From a checkpoint of a small transformer trained on Wikipedia.
Architecture: biases, tied embeddings.
Training: a variant of SOAP for these matrices, 232M tokens, 3539 steps.
Each number is 500 + 50 x the weight over its row's rms, rounded and kept within 0 to 999. Layers, rows and columns count from 0. Numbers have three digits each. The size before them is the row's rms in percent of the matrix's.

# down: layer 3 MLP down (transposed), 1024x256, rms 0.0846, rows 274-373, columns 128-191
# up: layer 3 MLP up, 1024x256, rms 0.0923, rows 275-374, columns 128-191
down274 101:544540509436506463493481597557563574563516514548565461486488530476481539426486475548489481566448477457519450536457476564467470521453481428479510507496480424517569407606524547593518438501524463
up275 104:519453384522521558504560538554453528474504466544498458401506491471457554442531528473531629510471488410494495453476476572440566544543498491471511455477541582550542431533603517475410528466597544
down275 104:484377536545499443541487511476468404523528497500462459514410494511570474458490485516427570462449439522458495526475450456511478554555523403492465625494379465437485527454520397506466521450532458
up276 087:536494431551508576473490509512572503516456536457544513508450512516418431485533485486450473388520376535467522537483484632458538440519530458493445466436615441459507565484479511543512472493481496
down276 089:443578564506525524470429555503488470456536545481496443446467458489530545452448446518498448589615567533522395471490502426540548404407423549411630484497464522548531426492573472554440467452427409
up277 107:498568474518456491514516528514565512427453460553505539426534526604533487494459455488555515453433469604414423456535551571529507561567394439458438555450476476494542567492487635487462533425424480
down277 106:493476541509430495496447513518474590572410485541508478482493496566455521594485529414541507524561582440556436542547500520498525536494514466556573540479495456577508465472397415552523491523462421
up278 102:544523563483458390493513470418614446492500520511434470407518434428492505449500519522497454545550556450525504439640503472533476567433521577536475516484516569539462431490538585546582582508466492
down278 097:457468439572557514549492439483446511570458500429508520494501511446442601540536470469527385411545364512530557548429511475401494475545472576449503518458469518472529454522592602502462431512468401
up279 080:604413467539474453456420426537478539544506533512470465511541531456556549529475388504550477481563421559502509503447531528485479462403597586479400502546515519483489507506514583499470512546548510
down279 102:629519497507424462490533510543492452566448458531488528480486489478486509468496462474563516536518477527473434474491560554510448378533529476426464530485510533451509439416567421459471536554551470
up280 105:514566513421507486510519560546516457491509541549506480491517511452476437486433470496481520530538507513451442520576499513524523547435537535559457515544515451490477480596481516516449490491530502
down280 096:498498416456557537516459379546563547412457471476554496458455548474513581485451487477448535495482526426451477466617470518458550463466469474530565544494456554516565434437467541510572532478500588
up281 099:572452545561489533523481546590480440487554479466424495461508474505539507572468529516418532589533505454521559494532536512463474486555469433498506553554409427560502471510440509564531454427566497
down281 095:483470473461602584490456483537455524463468444582437568577599456473433409451507482467508506470484528468488500514464466499473578460492472473421540412477464568524531516535591497469500400517483431
up282 094:529541482546514461481471580467524493426464459562511461568475483462552508497514480469434494521477469497427489415620515461590515416507514484468472464479466519539447516512570475513508538578488558
down282 097:519464535503600454500562517532516479416557555530598430400541542553412447526565516542496609476407508499512464445512490506518549483460480488508474510576510572411455590571400482574492608385554434
up283 102:503484563506462495465518457499535409427540527467529409455460508446484500422586511482579519384452489524486537491509596443443443525552424453387580549426450438461438514424479473469454508455581533
down283 096:586492519540413565540521418469440502445448499463478501549401508534529384485486575527475446548608459469577413490531500507578536527546531529508449465538538555463479520430437542459562519511499613
up284 106:478495442550570471485581479473545525454599534500495447471522491431611513524561499534515411586385461449570453566484561573515535542477547516540444473439574506522498494537574447471646576441508442
down284 101:585538586553447481430644521456425525469494494451491490467472474565511427527481447358449474497480412549496397486492448468557503541568536489421543535492474470451502503486477538540407570581425474
up285 095:468434527513492465434470444559483486524495414516490489478538566451438524496499513525521505481471519549448438491505507509462469529528447523490424503463448509468490484488437443459599454549494476
down285 089:467504441502552463472616514524492482503492426474519470624537449506521531478483487504553547373532370514555488476544493461532546428514544490471578447485508485393560451481479470541509486522501487
up286 094:391495543530503472572513593615507500521425450487465583480505564494466558542592466498481605458540463394520426456501518480509489482460519452508530558462461614525593533582538458467582479499474482
down286 100:483573490514485481461550416512550462492513519458463587482488603454504490459464508488450532476510455463465637514470479452519496387601504520505554504475538475520450462421527492529512472523571482
up287 091:461534544468576501677511517412512421507453471512524550593463557417504512560507456563582478518551501637442490422590489558501527453534502555563466516464546504533559570440449476514489448568521379
down287 098:520436482613494517471559529485507463482538481481539474511422420458531449467512574525428432521450538507417496512423411487512497552458517489504558588509505501488586486585526488489479509571493551
up288 101:499431486499498548420573396515531482465550419471530501562488436524449491493502474516474474483506552473445519423565580537452461522487548479543554455454493461579477433503574548431537456442425509
down288 098:449400460529483520625441474452492512529532567540559520506520457553433546517568470443504525498496496439468486513516537478540494509546391469537486539445425469431492540433386459471443528513510536
up289 093:420451521439508526495504541427531523500505528454490507549519458525497537519462467517525449525589521535462530490459528537533493599506427461525422510509483486546523476541516496595580520500445499
down289 102:512589589584490522487514435565585502561525448485531538498479422439554491543495562551426492416583540560469498452534503514506508582523542393470538508562500440489476464554508446533490545543507558
up290 100:503545495478441507500528504622530459454449567532450492384516465496537479486531512508520577551537539554562439442412474429460541445527557445353444551442503487485546486549503474496549474479476531
down290 098:473468501418503523478552422459419583508554498573461492500466519449566464487500533500480493418492579436495520586544582442569516542398466465480468535406579483559516501564487481455475481518449486
up291 104:553454510452475516469401532540497509551478517478483491500500563477430560482496567424523488570437533484492419527531482536543520483484499635486395488450493521454489435460475465545565513481469429
down291 096:383489460522433503480535558468583456540560522398493533577480504423516509397547477535520520429485558500509504543518545470446501490504569486559488471481440496508500596559517450467493614516529583
up292 111:448493452440512555522543494506526512509483479493535439460480488489540457397434488436485456512387476520437576388447549414548523484404534438609483466509465466478473548471482537477471487504477423
down292 097:410498439489546468532513608535544501489497492492445527486537467478467505542527483617520465543566493452493482487543545519564490403455502505507444457508564456537530509525534497512509448527546491
up293 114:502426475614528503479480565403523481570586439430502425521512484414447575444583505432494557496562482488451538516499552450534502497405541542507450541510410399434461527400511508435543529490378422
down293 117:423519473485381492501403520409452403586522488437531521522478537444525515495473437506429481443542521463449529417474507637413552520531512428418481588498520461506463493452516545517452536575556457
up294 103:512497509592506477516444534482459510511481459528422485556521515443511518561464350484528456562353480574541353401486501593458463526564478451456558557468498452535462468477490489501469488557461504
down294 106:416448524482457618458503643559523498591570499438512438393485497456497573465438517521586534430449551464522463443399519456607467398396500431502563539489562481466515460460502486539436511517445475
up295 091:536575490437509497549426435492476420390518424427484509497418458573511502463537513562573504503487566503492468475466522448444486411405523529518595517550457544586493571472448478457580490448424513
down295 093:551492497531471566497511517457573484603483450516496476544556387538434535447529550509480530508442469535460574527530538462525408459551521497482491462514508341474521565475512563467481571552516491
up296 105:479508471427550456406476560536545482508482548578445483466466450462477490434563531392457436429484472437694440462593538557527560508462545634502522528493486508531526543511408440549524573508434499
down296 095:469492577586476556436501437540490329429470495547508524478474392457517486440461505492545525446478608616542526566465539462446530470467496426477498588501437508475482524545484487433502467583464629
up297 100:628507557521459470546582514560531455547549608550495500461524431467500485552515542461497429391413436511567518533451532609400527557394487502468578502508553466432486458572604609492411600554536461
down297 096:474454520539479512544496498503387392449526398431484580482412458476525552502502494452490559463480495491509375523530549471512492460541469527520586493544489534543514482471530522443508477379518480
up298 116:593458540642527470518470428483453518450512553465528498549526595568558446479555512528579506500506549558533517485407416411531479593534496460502520485566472434565516492429425484488585540551504450
down298 097:475417475516603519413467478506565455575595519507579555519576453478470470587580433558454556473571486459486554444493492535532431438427531526525530485500501526512586517570456441435516447570491497
up299 098:519546473533513441563467486516525479464593482476441451509472526534507503471432476439518545553438426466473452535386410436529416486594524395386454534460497494461502527512499493476461548431533478
down299 097:429540522487500517519516439482559520425508516491549437479457511517461532441548505536483540559434508484651563574500512567455497418577615539456575462482519540460608449429524556507414483438456530
up300 091:493553549482493516401502500420505452575495491511549588527490471574526446418474542447400405530495493522471501624523596505573488528525518488435474374583538414443443460447542502486389550453471576
down300 096:523461518532482477439546569529474497470512533461530351501502514466451452542448519580569416421504468504519444484455472558472426495347434465478502460545431511502571577411532489579394507508485483
up301 094:560552531539559471465578482571458503508466527506487471533422486389483556424460481541506374448474405525444468513498482522505478532529443452434515536470451385432470416559440540463516520422472427
down301 088:479474432441431498453498435412502462565523534531535484526534475597404443555456514504513462550514556481547526596441514539580526528461465539458432526447503527569415548517452503510487431532522609
up302 108:560578517491589494495463456495480591478573606483559455537503453548561504497532522456465533516576507483459480485482433539487479493414598457450499464471497553508513494460483460530521520492517475
down302 109:481568510513515510445557493520518571415425507558567434519487493499504515449410604411470527453431533496531442551485439519529540442456540454526441511475494491506478530571463514518408601505583535
up303 095:554487493487440487489498517452459425488418537505515509429365447517495469397492453428560472531455507497520523414514473582613480556534454430548516596569452407495480487554520485505508555465555451
down303 097:418639562536504514440445509501559568517562447486495458443562512614541504426429463432508509490487413434527450508566559517517524536460489538546514504516556523476476471485525487583435490424470543
up304 104:577570528606489557493510586448543435543503542511505435476434507509449464479549477430457542483408462440526506477417521571422472359444464566436502457390503514541461510520540476477472533561465439
down304 103:477502456542526448461522407520504476503521496493467448553471544456399463458466473489465435527472552481539486508482550544562517407532475524463473578580544510454463547567442487505553452462646496
up305 104:547606544500476563506403502548460474458532483548506557543515554498553563489461549479519477518492538572492555521480483546550542467431442487527539575520523528459530542441490473483547463531629446
down305 107:449429473407458476495473472530477532496402456504544510487502563539435471507441580445488471529452541517474503497577584463469544506496475496543497533524421545518434576492489529575461506497445438
up306 099:551524454533496464502519493577525436534446520591378421395465501488521422531559460444501533485499432509484524433494467446500551567561405517582592558523489469530578405557447495430489491442442585
down306 089:449504457530463455421562452459491464542543461446554528572605434542502491445411511468464464477460461400612433527419523554554430408427479527425498410437545473529456494504488485567549416519533468
up307 089:561503406433445484495497532426559576522580557496529561535554554490486535548529448540455624581399571474487438547534484462569507500533553449534578418527514465483493415468515471534522559500496495
down307 093:527523515474586483484623542485455431431524506549572475400550517451511500431499493407444411435540516504489501494440465479501500539500501386508499618460454537468456437458464519557437460488496597
up308 094:533503585541534488531488558510513520420496498525472470440405508526490508596500496504473507495481452495579505506512509498632468479482485594381476545544537500447603381533497497443446478577575645
down308 109:518407512413532477494519584509474447515411566519505557451480483491585488517472417519521422516512528566501477424466578456533458468547521419537524442548487558403514396501431483499564539563462529
up309 100:545513534499434594393469483472565535456510526511551484468409455527528555521564544471486573476445482545523579508457492446510513435609516575466538516541492467449509445471517497486486430672499479
down309 097:450503483494568535576560471486463490552457497495450451413424462458513547509447528508535488524475413459505556431554497440440481569424453499506502497495483531501542610420515533526477484425508546
up310 096:549534518447531456521493553582548576462586563559490587498540502584377568457501509534531584487487581542497487545530513465548595516508473485442396594453474487478526519439520542554519565507618443
down310 097:541449490528431493610440518504567554539465472571531484568460435466471481512560547464498435566517439469455466442542559534516462591415478473508451451527437497495426595488489547310574508382501539
up311 088:457565501472527474479566431544505435576502586545428463480473565513533544451474385541513480498504478450482532363533473462513544554458478469490550419496497534509499588492464568540498490513540447
down311 095:476495474512488418424493467441547447514454448471611439492480462470487502559535525477597440459466566486456508478492498543471448529514425537509524513510455557535541476507474472451477433474614488
up312 092:544628480444511465520530488442502530531511521521453498537448499539445521505464444563574506544468475530478513484505441610500456623466494506472505586548552564469537571422562535590476536495496421
down312 091:553482511533545563517519523453447446442430369551469535538486487445502508567480407543467542550524476501435539510548590617568465507518584490567521510384542541521449444380533439456469517511440507
up313 099:459417539472478510501559536545526443586552402505515384465594462575502511492558506403564497564530599452490485509536552527505523522547546510477481525496508442471508413548442538637504471542501526
down313 100:449561458477468491453498500515465544480441471576538546515408530531526510534508468516505435445450476515508598388431538530453442463517462481578456544501570590463497552578610538626437505614510590
up314 088:461549601528508473465559445581503492503509476546473417512468406507485487521446433511607565480510581556532548465483594457468490406545454492488520545478537526514488499516452509551524514500509512
down314 100:595550502558532598532456432479443508489502539504436474454462553503494315473497494573533458469545417494440488539516477400521553555484469481471516477421428469602442460456527485589563561581408481
up315 104:523504613475615578585564563447570517460471502495549484503562459531506462503419494558480501508470541487604440478493459530485494479443546435504522397500464518480486468384574538505468484509512493
down315 099:475499480410546527462473453534477529500478594545514571539564469551472533502475441534495444484464517505478554546528442484378443394493540469402463560543467499578481509520568561575569453437478506
up316 094:506462498511591526523471485557479418488575526451503512565494461487463472486517480587598506444486558502521485511593482586446466416641446451513570504555584549425461554556452533461511515412407543
down316 100:548532431483494520529476494555461475488481512619468471486475630503561466569545469512527404428564516538447515608417485462464575505530510514555496553513553450513554507472471563537439574455524499
up317 081:492605539476492427437525564433535425442464518529548518418489510429517537488531490510510492479513526536411499526544442520522494483496537543463513420476446482473444591439463438542538539392512505
down317 091:498419593456557564546552501545562499480558524451502506435488474517466513472476501513489501379561423546548527456429484478454552507533439468576479515470532515468588471490466621567451387506476555
up318 091:494533605650561503427463517527481495550463428466586444549440463448436464519537502508495464593526561421455417525550429574524580544478543477584581533540537522477474499454477441576444528491519432
down318 094:495484532409483527527365551496495555567547436453521579543526453474451472440455538434552522469462445501458447496455530518519486542558559509466520465493430537598469542556440485455557553428470459
up319 097:528585467402456456495517531591576496500458473381525543452389512527501597457436535482506417531510558574459567414535549531451523456478484538532448548511555474503458512337544590634435546499565489
down319 106:451587537528392523524509500466485450432533443521548450500390598452497642581493476508465450500510566463516506480547502526425515532386455547531571513486623543593563445448506491521525495557537599
up320 094:513498537466464551474556410513471440502442494530493538557444501597531447405501539617545470442443517470524475615465382488527522449424517578450530428479545531439510495480465571506495465556631378
down320 099:521507502425483509445483461402414477482512464509447542446437492528545510561505540399529451505492570468479512438497466552498499509473499564485458463453504544435499488472504542547553534484463427
up321 092:472524459457439569534491544508611543593551413554572457538497489475474485538491468544545478528461483513475500506470461506552468511601476551471423537453545481471481516418488539436478580493538463
down321 107:595567468446491506432479599584573464504355594518467486437462427487567527441520520489558470516466461522497477480495557512426529523478439433374408491501501564548516517439625560543485509517561434
up322 107:469606472573491525442520414629502470451494395505436431463549541573575541505512546494536531509547422409572510435432528432429489525511552528414424565469504541488548449485494572542564545468552428
down322 100:424548540515507479517512521467526495500499533487514487501544503542501521523465449518596539478607542466494519497360505446454474505545476542543505478470521532560526381553521500516562508449493429
up323 087:421576425485450530474456545421516444431553432611532552495459499549479526496537523496489416531442488495522517493503584418395472533455415511538503468544520494549362469500589459447460579475559434
down323 091:532545563509521467540555431554439496458508503424543497549532467499389497480532519443538517524563498418504551471345487554557504406535506495483480516605542409458499453489445464622553452604465475
up324 089:492552489529566478551574477584544490532443576485459612450474479503465519473581488488517480493485521528469566414516476441542538588516488459493529560422596448496473502415462464480441514474478502
down324 093:381546409474599439535553566419416406559473497515556421586548497527508499528521527525555452426465499464494534480498457393454528541567446496468412467489434462524485544486474492564525487550410526
up325 095:447484561486555475545569418497482415453459407529474536555591468461471426482401500557577494522482436504550486454522497444491579454505540482493423508558474386429645510508505466504481539438578529
down325 103:533536443555532594469535416481477545517498449446532424474467478596594517426556518483570451527454431569431472453520540537531480493490501569480446537478563453398538473475511465391531530467415504
up326 093:579602549508456498574441403516435499450512525542496562579541503504544489411499487365471505451392446500475523559470446552474477482484577540486512508544447497607459512524512485525446621501496542
down326 098:428437429507544558476532504527503490474525448447503540480481519541490443431538572543461555474454554432432465484501450473385557465462453519542518465519495613509432437581407467439525516438492584
up327 101:490564505490493546479397424529464512495553458535546466403534493562432582466572558423492540519585425496520475485528479536519431492506504500520506485495570468502558467434436453520478426504423568
down327 095:509541493418595515477474533453457535478568480553451436532521455537421610430542478396443480499555423483550545450561550473440434408495570474513507362457492520528504575471534540527444471512472487
up328 085:494495463539508553510507559493395502551439490453453484536438590530431498539488446526466520542521422468568436580532476442504513560546486604468518543477444540523513459499507460506386603545567512
down328 096:585463539559472591528505486505458487498469617513500511420460498507508571499443477458503519531452532511550422569534591571464600482562562516456482587420538499417471507519526521465575556502465534
up329 103:560506585588577447544453531500453445481454515484521499528459455552458495432438494499521494525534375477462529407554460491492520538568508558520410451535462558512460422521581582484412511477486474
down329 104:519510467502507572506591446584600498555534477614506493525558453450505667450640419469533549526498459544477512472555557482426484500439551473467479474538553488557536535440512499464493526460491455
up330 101:601541433404449546410542528479489454480510512512563461496454473482509532536580469633541503529438514541458475469520494461561529521540513527460462403516501570465544490565463518523545491457456563
down330 101:475546516468609474402524592430537470578538421476545552467430461490516520533537508566459463484587489583547586455462577479432478455532464478347539506525456428397493458516450457582525508477553526
up331 108:541573532522501430463419522531462460508348581494509433456530426501474550528571585554452501499475597519530460450459519527367430493456510552386539492490464525457549433515469443458395468496452524
down331 096:521586576558531520539501449468617498452575466437452404479477535566512444464451454495532499490499487536620474482471490456471526460485454442508459560590433466464487519556515522526526610517500494
up332 113:464556505529503512533535579535566512471368572537585460517518410472606439473441564425496420464529509452508482426466534474518537437467543486551422509475475544546516486466474400443479439474367479
down332 096:454550447521413419438434509510499504528572442466595513559548487510527493498497507524381405524474495523420479459516522576423454494536523488479571518495517437422505524467399490533569472493473564
up333 089:504467504622545514516487471486414567479433462452478479473496565511628465500468426466521529511443486525529468497470560548491482454459417464534526551464495576497502501532571520455495607485542425
down333 098:403527602629471547480616461546414481526330468458514462430517494450546540556487547555577472346474415461512480532453455515508541489551503500485515499451536526443448450511630575512453479426562482
up334 103:436473604498475489495438501565490522417483553454526494569508444516495465514565456471589555545448506495472498494467468523523498529540437553475511515491456459572626467451525565508523459478402556
down334 094:443565501462514454547545472366515520392542553475453582477572475477487508520539510414467448573554512425472530518467580536574431460549482475569407523504472529509470504478485455562400492474507574
up335 099:499363566527482460500444377472479522443518543453523514495479507505528397468496485580430371522518432532484542508479519464488610524624514508524492473562516518559498466459495579590438432401534470
down335 098:448474480535570500532493541521477533501548516506614590486512476418506447484555529574465539497513575486539517507563528576492490502476459560516458453447479422449420587487519377471500634553438432
up336 109:561467562428553475400539493506508525500516461501482576512535510589550472472554555493449457496424473481453451455420426558459444513525480414405434569473504416477468512498563457530481552461511574
down336 097:397501490537562418535453499600526556535547448531571543493515447425436518536540447552468537491593455477506431418473581493457549407565539555474554475525579537524489486452505622483471490501506465
up337 101:504485494395391433588505440524438555488474502499549502471504551585484548471620495454510510531515492458488462495591459476390452477526535446508470478511551427553523447459558491605556497532443482
down337 093:589471454557491461471518432453484426526455450521498479522490575431438489677528588496562527524495520480537554443574417525461488587558522576520493547508458424548515509468446470430541550541491430
up338 103:572489512467632493613471410502581528592561535459511464564393393476533502535521605476483540558459460568491524537500402470547477496419555505410415579512583619466428464485577483536532489543465509
down338 101:457486481473476543437435439423446498504488520538598477578561358483434444584503570447521466495484433492508387551469449501490446495563529482510542572502521567428576584460489527452483417446418447
up339 113:566496488542531550507432550595524526579432569629486467453470554568511481474446426541520489465515507535431546522497467459491486480503399527532461549482517465473476411456466515579483472555522537
down339 098:501494508513548514414435411491447479489559429441514422602414524456529506555540448455544517488456474539503451589453489516427553514468495572422589568509407415529564359473416475624564478474519501
up340 102:471553484474490610513446572533457611447389493418456488522461514427572471459587477559463483510483371482501477563524552507590504528563517494516533481601444498457516507473579559415469607471462566
down340 093:436512503574574484433544441515563504560504510502524378527514483410491508464461580493518581481513609491483544455501456471409515462509491469525561545492517518515489530467497456622558439537506412
up341 107:540504468586465457526525537494435594446493465490455481518434475553448457419507496570554507557508592436524575486501481512464440561537493522506397572465599542509512527442583468420451475464450487
down341 102:504499535456493523561474581434383530581474569478596468489460559536591574496445520427524579492443470541514473510477459542551562424515449524488409484478507586556530489442461430478454459639424557
up342 108:517457446460496516613522397575420542555572506493429506485513441498469521549549473493455465584509568537547458560534491449424577487466447478434495494431513573523501415446482501463534495430574463
down342 112:538472637462470537448458457454477512506498462466470553505419599495608529542519587577593431559504450589462424498498514463506543529597579538536601532424453547537555418409463519512589497545551475
up343 088:481442625425390524457462444447533499444600554465544539440474504537475557425539408504502529464478578424518511493440478565544540480533504522525476479488531521535555453525575539604598530512491515
down343 090:483524634506409512426489556526473499529417495484421437574476478391504448447528544523631536446518530457467547513419469486510497525600485457465452534521475491524501505388605501440506436526518457
up344 095:480498491576530459471455426511505464559483475569457511550439493496530543524527478594424570568432448522473454481520455527528494578498478465569552517514426424471508445415606502431577639457585609
down344 097:582517598574474480481424437449551404506478585601561524442445536436459505510425523541439437481514500476500521464482464476491475493512481510484546444487492477543527505441489490539479518453396483
up345 112:589509527438507485504500494519504510551478573549536498471543570549546463502507567567469513504550384427555418454521457458512475480487507524468487556486459590479463631540522428504593532502501489
down345 107:581449483541510518568482453565485476426488442542476512512455476396535491528519486466510625484558525505477547433420480534561529525471478540430452501480499443521487480491499486561507582524510555
up346 112:500538559560473538411548491497558433519431553558510578468498552563495596504542523484596400453492509456531384518614526473458471550680495474576500580396504520543470503530485411422435507455540485
down346 109:461524456480487479464454479436392587500391480549486587502539504500438502579459504516531516472472499488526500490504377528468473535445476459443403539564488507413620584518447531465580532481504483
up347 083:534660509554515408516495483571517564447530545453592483526467565401479476476517574578421454546556425527500528489556542461515523467511555521498426516484579448514481367521546570480513540557485526
down347 093:465458458468452426531485546545587589489471477486439495574503441532449600410581434497554472509528576475584411500487477535464436403447465529512501456404502594512541510425495537482500475467515471
up348 094:457571563536557470492473508550495601491567496510577501398446528503604483525515539616426460479458462454506523447487480367569527574475448566521513515482469569468526499582409535558484559434473488
down348 093:461438432439428511557461458457462497423511499554461479438473556332532485500536537503578508459501522556554570462480445487443497598449589523562480513518564494495545555532546494533534475435445533
up349 099:500410452625543480514502524546592450531584488440487548516521548511440435541519515501518568522577542490563489512531557543490493653434451555507524472466432400453471501479574414511505549553461538
down349 105:397497428505515528418484511481528421556605537462477545520472509433535471531540550511490502517538482531456460460562370509624517578489530585510503551443442566452464554546517385459502568472505565
up350 098:612468527542511582477479516460472493512351488543529495529411489559480448450427516439451547500477538531477407436620507518544395421488450506564507474616497488453461446549505485479604424449482470
down350 098:489496519511561581471445519472453569414442401440479543463547503410567542538445509415523498447483434502482466511537495480432605523524537479451473447551562528512511431452545538534496458570595539
up351 110:539430467479545475566550461506469608461457543529395568474527525515500503465580569538536600465608544440441480522482514510583472508618549570430452479465457414441507464485471474519490541548512458
down351 115:455551555521439492457538529507556501499417530476478446517491493531479496674490555539546541531480487432415520425527483429538522538494515527491556499539523512523514433429466545712535514534563481
up352 092:532492532470477416487462535575552587519570565502509535445549489525391431480587445438477439534481540454492491417488417440504553466537565577501513460471493444544523421468543480558460424485354499
down352 098:485526526492491496454602499565392478514549512527514525430491583525440527490554446437480493577587567502543497521528496491521512458523415555514519469520476414484448518510484420435469485460523491
up353 099:500450464570467555569457477474420537549440484520476456472421501477405496520553512450441544555464406422437450546503589416505498498563410502472553548443419555516463685520507473470370569505551483
down353 100:471581530461510557575473467515518439509549594518561506564572560458439552519474466478565541550500471612492499563509495494438539447462509408479524441466467484554512486479578532538508598476503439
up354 109:443521444607451489509509407459513507416460535516553477449468503515483481548487501512582501539448487503480466450541461485522469633501438471466492428465539554521576408470474543462609451495560514
down354 092:542431424504596427442534499399490525478569533458510480628517577527369379480390461434500551381513507520515546535571513518448490502564508462489537541442420561489521466565484508542467559474472431
up355 116:487430450463437506484527476535513371512466492488509477513555471458461514428488499539435516506483550424512480481459535510482536466474465572437492446474526480475478576477521531499569476526499485
down355 104:411554494490447458471546384529521453488446540521472530468511460480483578434521387557550572437509496509477533451561489469434479540498521566448424395430622485407547547471522554481524498492551468
up356 104:459556540520510475568622471575404536458529525514573570503511460498446456455513476460488390443445505533432514450535518569483552537543405488500563472526402560420494588575489566502583527472447460
down356 106:460512527473567540560476512631511505490484531450450432523529446555458562455511493442491501480549443475503463471563418417463508548435593426449531498544550509517469604420500461548483463442486509
up357 092:478450430512411469461497518531558509423548469583473589512387472572420514545493429514544556541476630526538441455606660393559439551500530454467512449473439500481453497508516479568387563521558501
down357 099:563661570545516561522524563507541536478493466515488382580508462488472510437532550462466460529524481467452553539468450516550515502526513441505565511455506520500501444498562416581482540497435529
up358 106:562512483512488384486585491513513554453557480484473521462442580499486520499469484480467498485609492430480490508489483548508490573626504376536515507430526433425534458527570385539500554481436442
down358 103:474634536546483510523548517536540449516439558416416506483507443498495432458541643539477504591511421516504553480502454453477499502479485530481507532486608470534455454509518554473461428543430476
up359 100:517563432470476593519518497491406533508502504508434498543612513474443528480516591492546484476521483510508449496513426473554430474488583533477505522460488361503445675591518462449469553474524557
down359 103:558474552502494575496507503560507493517622461494521458413516463514534549468436502449466441459495519525545560511513518528440551503549512514592567377504578455566545395472582465445521588560484543
up360 099:505528491471504401514575515532417444484484501497470492496560458479571543588492461460538539526582443593507475421579525535524554548482495499425474485539382494583486403508534520378434470485532436
down360 092:444416430406554441520417496405578410527483507498551397538491527482438507575484506495518493481563502407458510567508520526400551499530512466443487449428592512479482524475421584468466496531476551
up361 119:425477558480501528431531523512528435515470554495454565436521456589384511482454484523488461506576509474532451461557577449480462521488510493482463461554506474566433470533478533477433537430477546
down361 118:476471489457529487359563457420527516526498525512527470585576514638515406551494464510571483535546521490521475478545479531367576490481539504560536576554531504427496449529471562508465410576441461
up362 083:433542526509578458432487517546591554525476485446529404493492476528494374519478442499529457485535466486536430545421464490432574538460474437520602509458539465428453506406510498530558457536508491
down362 085:506506517583535505585451405456480459465452455485510588554513527542545536517511565563540532536538551560576534498551529463522424508404566476511471521447548553518498502485571494470555597388535476
up363 095:473457599563567596397462593445444411576472579436510459527490558518543538431576560390485341526484436499475521426494543516581532562485461501486546442625531536432494525385420425524458538607527488
down363 103:502467417467549413616555528475534481569515477472501538511559546465497460438589434500568532468583537509519542469515542471464468573489530532528516450464466388430531509551523430467553590483536533
up364 107:542474538554442534482513624436470522470408531593510421466499477503471526516425422535586547494480530508451527467514541442470501516433554509485494465481527481521534518429603437517407627549382491
down364 099:506434542564470565546532513495512536393542502532504500606422457548486505520465484573477405526478501543422535535550495565492575420428452481539473482460550485496507497534491504462551532471500482
up365 094:472588547515487653510471466549489451512433527405491580425445470353524584512553443568509514600471492573536444468457478558521534540392504527515471556455562531431489466486508551562504423496425469
down365 101:494462490479417491508458470443535471579452448417556495501501564560543500494426525473433534564464536494437541588515511332485530464512472471488543485565511441519450507519532491489509496451417524
up366 096:481558527551439442479460527527556457459520532501568582539468485485613464487492455395513519462444493514500545424424548570439468473457528516528537347354413489437502503460439569458441532536571506
down366 101:484514474493469466457594413485471443545473410507512483525551483505520475495527392497436397486431635422524484475542503512489497569469505464476506436499451555389541538480410480575556489530517526
up367 114:557486473517484472554430505521468550458584495412539436372481524486540508531604400543649595486458492459523456526538456521505477612447500565555451452526462524465538532481493491514454529488442522
down367 102:478486450449470506537400473372448549509533449413449484455518609532523467557535390540595520463470549486487429521413456523438507520464454541525464522508440490485475588539461523479450482515491516
up368 110:559399465463500489521471445480537553458527532509496458463411543474500390559561612481480423453526402466513555507537492523464512586621468520523514608496529477540599462558505503550503500513465524
down368 116:492513499612533595500495493564471555514543579376451470465533513523459498573467489505466535576501525515540501519502454450468563520506424506445494470477498463497431519504581500450562474531432440
up369 085:511478579454578569502389441418418472506437540437605369483525489455486532436449561413495543500570503601441506507541583492496526476489454428490495472404613527512501465491585478542514479509484511
down369 096:475454539508526456427526562535569528553525450510474582492465520435477493564572515530519477534439555578517461522460443441512483485567502467452499452509478526505490409508614588514486525503477415
up370 099:517520478500509551559535493450488559405531410530575484510542545429506470447477560501516598468500605532445583533478419487548455536476600444532508474536546561491520601516601429403367550487559544
down370 103:415547484509466507546533460521397503550550560420452490470585519534555501535567456465405481512492527516457495531453513453426612450526430574559536486518526513517514480403493459599508405596443532
up371 092:529564563451414595545512523557509389382510517494487483448474485497494478482412561497570460495519591420610583414477461515440439569522557454449556576566475483480458608532506466553470539548496486
down371 099:541420512489541550499535563527478551488501457590525540419498511429487492473450558452495492506446472561441509497478443556517561533438513530596481522510516483544518557597615503467497621469533459
up372 096:596466534489514569470561461399421458463456546493430550515494457502527442519595437448456500474569492549469571576446487533508584501395515483492530547493549460504529492439489596416470485568478629
down372 100:493499589516484482437462519407537446484576501469506500617452523509483507503487528524501561577543501540477477491440479402486431423480573550468444524558511414499513570517401448500585504502552518
up373 106:573505532472618497491457461605472462582470446497442529535594492567527536519475447486539563484602428512518435454519478459494543504525483519542375474481613517451472527536478539488466508519523476
down373 106:468488407507473494535476504603497522432557542469547567493519507502459564533528492360488561577485433515426473517552436525499528487407408523560443578582523528411459445481518561548496474589506504
up374 101:514495527430453522471558536459534457598488513482477434571398417475519491557624495466524490435457490560480431474456546478487504581434518528536466467469433508446589549516481583567518429522462463